Weights of a small transformer language model: 9 layers, vocabulary 2048.
Each number is 128 + 24 x the weight over the matrix's rms, rounded and kept within 0 to 255. Layers, rows and columns count from 0. Numbers have three digits each.

# layer 4 MLP down (transposed), 256x96, rms 0.144, rows 212-234, columns 0-95
111155129133175148144123129152153124141136168135054147130114118131132125091145148179120141103119124102143145148143095131148111156100119096092131148124113145132125106130148114118118148161149131133143113165113187125096150121126122123130109111134095117159136148155145115099145107089138111111
115117123147092061149168153160145131123092125101120089112134136153129105119115111168119138136129140123112152136115144123106139122102062131166123095139107101161119128134149151135133090116149123078142117127102160129125096136102139141111076138140086170148152125134128136112115069093130122125
121096085125112116088106163145109092121117146130180140165122109143099123120096117088116099098080130081133138147126130129160108136142090121119142149100102100084145132116122116167131116122132158156104164131082117150142138106105114094110137121071096132116089152131139170127129124172089164105
100144141062166141143145093109138098106138132159132130123120143107158121164145135103149138155139143097109084121112100116114149142148124153108140158137096092165144110135097109140144107121119095130141146135195117084079106162144086137114157142157108122122115101129151098142116127087160130112
147129163110123156121128126149110141113137117131110123074143173126139098105185106112114135103097126145094147133128186091113115136127147115171111156146125148074077112155139108179103114109094124123111156119152103106110155130156161095158137161116148168075139141117130151129172165133130069171
079127127144108157138118118131162119127132130147133095110134138126160146169084141117133100168124127099110118167118156101157140123110160124144148156188139135134135147163135163096085092115110122134109136176118066135125131109097187111131099128112142125150164086146127124147158153161085111116
123100137136154099129127148108145145127111125166155118141108134137112144139120167147180078117103111115144122081134141111104118140155124138129163109143071142146165144082144099169141174153139124113088119129112109104122130153141095109118148125151148101100164183151093116123107114163158144117
137137097054147130105084109097143175091168106119127093119141181141170125116163118173173155130082114125151133046147125124132112126116121114139134124151130153079166135101126100123122116124127072119081108099153091117137094121131126131160138126122113130110139107170108121108148133094145116118
158110151117122140114148144114095151104067117143131131123132160093147075115124125145121103151118139138113089120110116113112107121125113110137118140158122139132122130122122112149112091125127137113120093097136128117155122129127139140125095128133144125092138176148139094123129170157148104100
116155119134161134126124125158170145162150130136114100139107110121086151135135154121128143132125130112165118154131136092103156124091111126114166122120124166128113155063181124133155100129115125138152146126133122142157081148129148149128154137140166147162161134136138136172159127126214142160
129127075125125071132189134121104127108126075115120152128143155138104152121142105121130088075088116115178155144128064105151132106111115134132167141137129082127096144128171077128164101102134137110136147086120171170140105139094120098084170115116109159131144106118119122126148127137153162110
152107140111155095131119154147109129101123146151139103142087110100096160127097153127128165078157106135135153125155159124103108154148098090137134136105110155097149183147097120138148146112107104124107119137143097144111137108118135150123184120129134129110129100173078132157153108150143113167
160158123141147129126150129098154154156098174170135105128069155113121143164109125126119116119141119117136132139131155143136115107113110117100121129126105132118149087105126133101154116111093100128142087128147144112137157102124106139111120127158110161105150131124161067176130096119114132130
107156104118099125139092142157137116136138106086153146091094107128132154164166120134147119126145137139106086107168124118137101120158116128148122158115119097141101130106135152149130096141131144121113117148162125123098128144192167125134089124123114144087169113144139148113157162123069109168
137142134108142151090138146079119111143160121139137111148100106132140153109150115145141125142118127112114108158111093127078110097112164137146127115154124092092109072095100114152135115144138092104130112123140115113132112090187147134148093144110128142151119134124129104099151114158152141119
153098143120167108149128096119156124145148123167130090135128153143132137102123139126111164112100158159104088179119105138092090082153171150119127090106088166134145180107115151155132096094103121134095119099140099133118150113156113118160099151124097086143123146088164164151172115156132135177
096125151110164139144170157129102106138103091129169114134135105158151131098139122131108127126091143143125156127109190131158144139100113090154082133103104173139131145112099105143180139066156114138179145131156108100102188137123107208096181121135116134173121130123081151152090110107163103137
163141145130167122145135140129179131117121105166148138116112101118087091124114177120146138146119134133092115156114121137099138147126108157111129087106097166131139148141076107161088138168144113146127148156140153108089082105119093133152133100098137079122182147137142157141163121150161102139
145128111145132102078110138132148101149162136168139169138097105119156088159140077105121146155123141131134143106094099140108089098091126113073116137099097135105139115085088145132165083169114095125154139135116129109143136097123111130153073135135119102126105164149121114140146140094122107121
166146130132170119124199162118165115204106123122128094125139139083113126101120139094101102123133084105132136131154097127145114101131139078117182108097121131133123146074112120108161146159127083126149145138121132169140123134136110121115114077103134129167107142130119110131134114091145162170
130144138109127119129134083139106109142111124093098134116143143128164144165153101126130143140151135153140097143105142102134172121100088114116117139153111110118152143117166146124151095106148103162151154165149147128103119095106086126133103115135165124116127113035107141126121087075090135126
137157113129142117184127134137129147142146102144161081127140131143166114124132114140143143147137125135123125119108106127117154153126126125118119147139122141124152120106115146138106159104148132120117129145102124114115137126114123130140164137126132122118145120127127147115144131123120136147
140112173166144124139160122139125145097140148113137116165087139126146104127122124112150134174116160090108119171109122135165137124129132112143142095093087106128164186141100093140102071122147151151146137132128135060117099105121141104098106132101144145090104141139085083132101086103121089096
# layer 4 MLP gate, 256x96, rms 0.147, rows 213-235, columns 0-95
180114105171146172114188104095139118129136136109125181157122126119117111115126105117135094134121147123142125124129142120141074119126165129110134153138141134069173122117142168121111133141130160175125106126108127138136151140140082117168128102171121123123108100146145108141145133116129159114
159117127121160092144092140122176103086097152124123141102166172125144109091147118132147133136124139104124125144151126132102176069130117169125105083137115102181092111157131093146123133119172122132119156079139120122168125061117113130174097107164089102154118125070115109103132116121122132147
131169096110079136109148129138110116092131116104129151107112137156141089109151127091108131121116119142134148148143086093162142123113133123147139083147114114138152116147129147151104098138116137168124114108133095114120149077101148105137096130128135106131134106191176123160162132129162132084
176163132143105144105138109148110149102151169119156168123122105102098109153113071092139106108153120088125149106063159163110102129116145117108122130116125140113145121146121150178115164129153115133147135099136156133149087108104103117152069181142112109168102104127147129107126103118151090105
106109131121165154157090108162154097116130110167134103079128147141112107098125128138120159132177108146141126102115143159136145140128129120117091116168137142115129148141106161132116142138121116094107153137109107194142135135122163122148083161150136150124142105158161150113146135149116097097
135133148144152177127062123147128119122123135109146141098114114107167103127145098123125179125157126119115123144108111130131119103097125143137112150108135108099087115141136109140117129101137122129150138121145121151111103085131159142150115207118138151142114127119136137119176125126142131129
151120107123103151118139126137132144124136126104128174110176136146156115095107085096151157114180139107130106139089117100115103107111118183180148102135120131125105160111121164111146116123161145103142163114155148118100092101136100134134129175184086106155121133137111175140144137140130121110
105138128176127131135123128119107121130094125100157110122105114125132125136146158173120122171116106142154123123107191140123133125108126128129121162119137152110117095119133156127113095120115146140160099114124117161145124128136108145142154121082121152153136143123135166107152132113130103121
140137135134140130119102118152143142129094175129108132135153144066082134095116134127105132150145136095117158167141160132147132101112120172145121138139113126104112110122135120093135088153083120144113141120142117184095130133098118141125144131168136125148146143186156145121112140131128138152
158151062120148150073116114119116078095108116153066105107151144120131130101122125134128107131126115122155124141156155165116127107115135091143126123095148151107144122120125128110146161169127156175102090154112105122079147131118153143180102102151163107179170167147181146138141112089123092098
193072123140118175120136126134116122122114105114169153151124080158120136141100110088110140140165119126122109141116130138090139118141149125123137136106137141063135121123149141096100111144169165152104153106124111097111154145133169117129102103105125114134113144116149122121102092155144121117
127124133152182115141088118126072117128136116135104094166157111134125098152124166139153154131162144134154135151110158129101121091174119142144102103147137107140114120119145134106084145095126114127121150107115110143105160088166145128150137172135117131185136108175149119120130129119101159139
107101103151171142160066179112124118129145148109097161136130124182110144120082112134141145158102086150119110114148111119142077111154145162114084134140104094122090155123165131161135107157122140129100157120111164131075142114146122143157078119154123124154124099151133140149158130118110137148
137128135113089132132116125139110118131093149117136155133136119140075125133095134129134117117112106140128175122175126134093138149102142125119110143116108153145119109140116135100124116095078126090149135103136122135149130150116156117115131093121084110107098122142116084124089123127128130146
145115159159119143134100179154092109095111085160108101107120121157112138111137124105140135117159122053153155147145090123176162137127131157102138141132092119132108131079145137104124165092133141129139156154173151136065142111130132104134166146130126161094086145169119104149124091106098111157
155101147157080163082143118116181114163124166144112137114106181142093151082075102118119112124130107070160113090121134149121147121135130120151139124139135126127142131159136085133066175110118138157090146134121139149115095085121159134101104151137109115119145123146159188130133138072147141112
136112136147124110165153161150139163167120125128122113095108104133161110134129100186094166107141125152127161123099111138088146131104137149137123108090108180109137138134206126120100131151163110166115127115125123168088181142156122108087109171139133180115100159168124131120160107107154114165
137123145144159115127110094151109138123169114133119142093132136115124097109138062132148127146162152119101143103121071160104115124133172113109081111148122150111087108138173116128091108171144116162113146139086122123132144049144109131092135117134130120127106150130143139157161135131122141154
093128158170139087146096170140171159133156090155154130143131104162199126138116133154118149106136131147106137124130125138157134132135183122075122123115131108155139133148198115138150085093087155124074099118175097122116211122108126123114107127159118118110158100162160119102100097137110121098
133125123104116134103103182135104106126135081096119127138176142144104125137122101109156144145152129108156139120166151140115139132067128109141111086093130161102104122104150137110140136140103099114186118108115148150115116138177148110075113161135143131128105161099141128103143113128109108131
115136104125101120152138142093119152129115134119152126153133123141120132085145154137146120119127082128102105135122136117141133170108171125139159140099158150106128174120109143116146145159116117133111080139132157127124118130113120124157105150116136113103105114147161109102158117100103130109
137128075135130117112095139073117089109115166118120110144158081130133085118113129127103145119162065148161131134098129162106131110114117145121154119115099173060165150058163120069139134140116141122138083109094131142140144135156117109085120094166128121148098122123169116113126106121160217133
144134105107107106151123123126099112082131137112115126112117150134121122100103161118141177115121121145119184132147122149173168115088125146103115124145144139114127159123154122132133106125149112146159142115163161108131185129118155105135096105117124128158156168092125113121115141160115145149
# layer 4 MLP up, 256x96, rms 0.149, rows 213-234, columns 0-95
132108123167164163130120111119124156163147113135112144104120164150151132120123121156070132143087113133113121132144144124122134129125119117130148091129135120152134120133115153127158148155153111098149100137118182130138159145124111112144116094152090150105139107140180165148104156137102133111
126131144126139114168094131123141118141116138166110141122108184117186092086115136150136156132106147139150120194103150132116162147133117143138095100130145114166147055151090108122122151147130083153126155124140152109133115105156100120167149135126103099178145136114132151117116126129160099127
146113134127171142089162131178170133096135129130133116083139150145115109140166157105157089140153140099166137137125105091123107126148123090141129141143148122156122137114131113126144090131145120182136134126163189122101129124148166111127126123129122134141159098124154137143144123152102169149
115105136126155081162118140116144140140144116117108132143153132150144136108143116136138145117104125117122131112117191152167123122121089139108126189133121120124130121128176052130134084142107101154101109108168088102157157080113158125116141128098092159120182103147155144150109157148133107100
098118147126129137108102139151159151078111122142135109138103144154124153080120100104086131119117126109111102102100144166141129203186104157109118105156111154133125142158158135112121125140146117120083135151138139137117120140137117136123150157129122077110109162129140161079056124118127109092
113171116145127139105101125119135143106141148144116110121138134126140111110125152128163126119102128134110121175164120137128081090107118168146158140148115141159169115144089103115160182133129158159117138116151120145115095149128117149163126151081144105123151149131131155127158111127143151114
120142078117099081111137174175124163096124085147130098104114128117136163144109134160112132134133141110135125109117114121132171095072097134120146130131140122113138165133143069089131164133111088135148172148155099163109100152137156148124114145167070107094109131162134112126162097123134155129
103151141132120097155122140124132101122109125123096097135137151163137114173125104078140154117178113141140091129108163139162110123121170119142145145115163109129098146132086126101120120127122138105094173136097116106120124126122110149145141100128130151166118098128133158142128125121114117126
132091102138172137117135139150142123151152113114121110105147129127152131135143101119149124123112158121133081114127060121093101168131105118125119097115134114160170143107114125150153128108156154120145139130098101138166096143150154164107146123129139145120122101109135121143130128112108107123
174158122120119120110135108128137138103157144108132127154096129152114142117079144119189129099136163122135128115122102083147103097137125165115154162125128126143105099109101123126142161150088136154122056112170163162127200129143138172111146114104108112145136103125141147084162059093189120159
105168132137129118135164127129133128129099104100119108127115142128149121086118138159130139139109145124114106117119160142147096154120100155142147150099145153161123154130136151146138150172160117137101141162132117136160126100118151123147083089138160168122163091141125125117128150104063120081
141095122135105118088128133162149098121157148156141142101139122138151148113150101140140114089119159114124100144127126084155176153090111117126148131117100119069106110138189110134137124128109144155142109181122124116141118117145089133122134112143149156081166116150083189132095162110125100144
169149109132205134096128124123130125124155085112106134134133102150147127130159125149125119125144097122098123126122167114129144167125135135122116104118085123097119131079116129126123114103088112150124154116148128153116147130132149128108092157155162118156167138172119097124113097097096111131
094149132108127121113106102125166131145148093141133111124121149131151139107115129103097118097151132134141105123090119121110138139114111137141115132150104126129103139112171175139129144154115124077062105148124125130143142144081132118107109135116074114139142131107145125166102137084153158161
096085124136107125096140125110117133125152142097113096111136121154156141160093063122100116095140107160115131142109158164077088127133119109166128113127136143128153163135142132147129114117118148136116117113125125093198112157097084145134073080114110089128146160120119129087126180122148134141
090116126141134131114115106155095108156167139148094122122103168133106136135125093066147138137122152169076121101192122127095138121116140123117112122164093096129156114113101102135133106090108109136171125125108134118087158155135110152107172114131172147109111088129093059083168084127140140193
125111098152149136178173161177119143134104121142141149097118104117094103143115128139088124158120117160129128156106136098099150177138109171126137155087089136155149135167135115151134145074153131141148134143160121092099094129120131147165144175158112077144207110128118123113143110110117121123
130133116103137123100165125136114129167060120119127158131155133141122150122119107097121141097125119103150109156122115165166148113107119102116140122125143105155097114115111111137155110096170131149114142115121138103059113094126122122113124125145098095135124141148125152100132118163147117100
125143157171141096167039112109134108144115075100135149152143142151121108120108178114123143127106116096086119131135138064114118135120095169121049108172114139173137115158112131131091113139126145131100109146125132115091156129169094138158111188113150113103114105134150158130111104164119140134
093127160153157140120133124152109110112155117144111095134079127098146147134081126145130099111088135105119122148171120179142141132141098119119149113136140123077098179097161101079144091129131104125125151161114139116116181080137155139133144137156150176167078126103102122131115137153132140152
093100134079145110087153140129140079127148183123104117119111105091095123120134139098136120089140173115092128126121129138111076146142114144149098093122141093105111107128147145121109065122093134136114112134156128169110134125144136107097103141156111123139151134119148129110152140147155120117
173136131112122134128173146151136114166147043088126148144104152128173174142178158147137160078079130148115126160121145141101125143164107179093071136099127148132118128121125086142115113160138117144125114151102109133123176057102141150122104122112107133086129123106119113126174168142145116147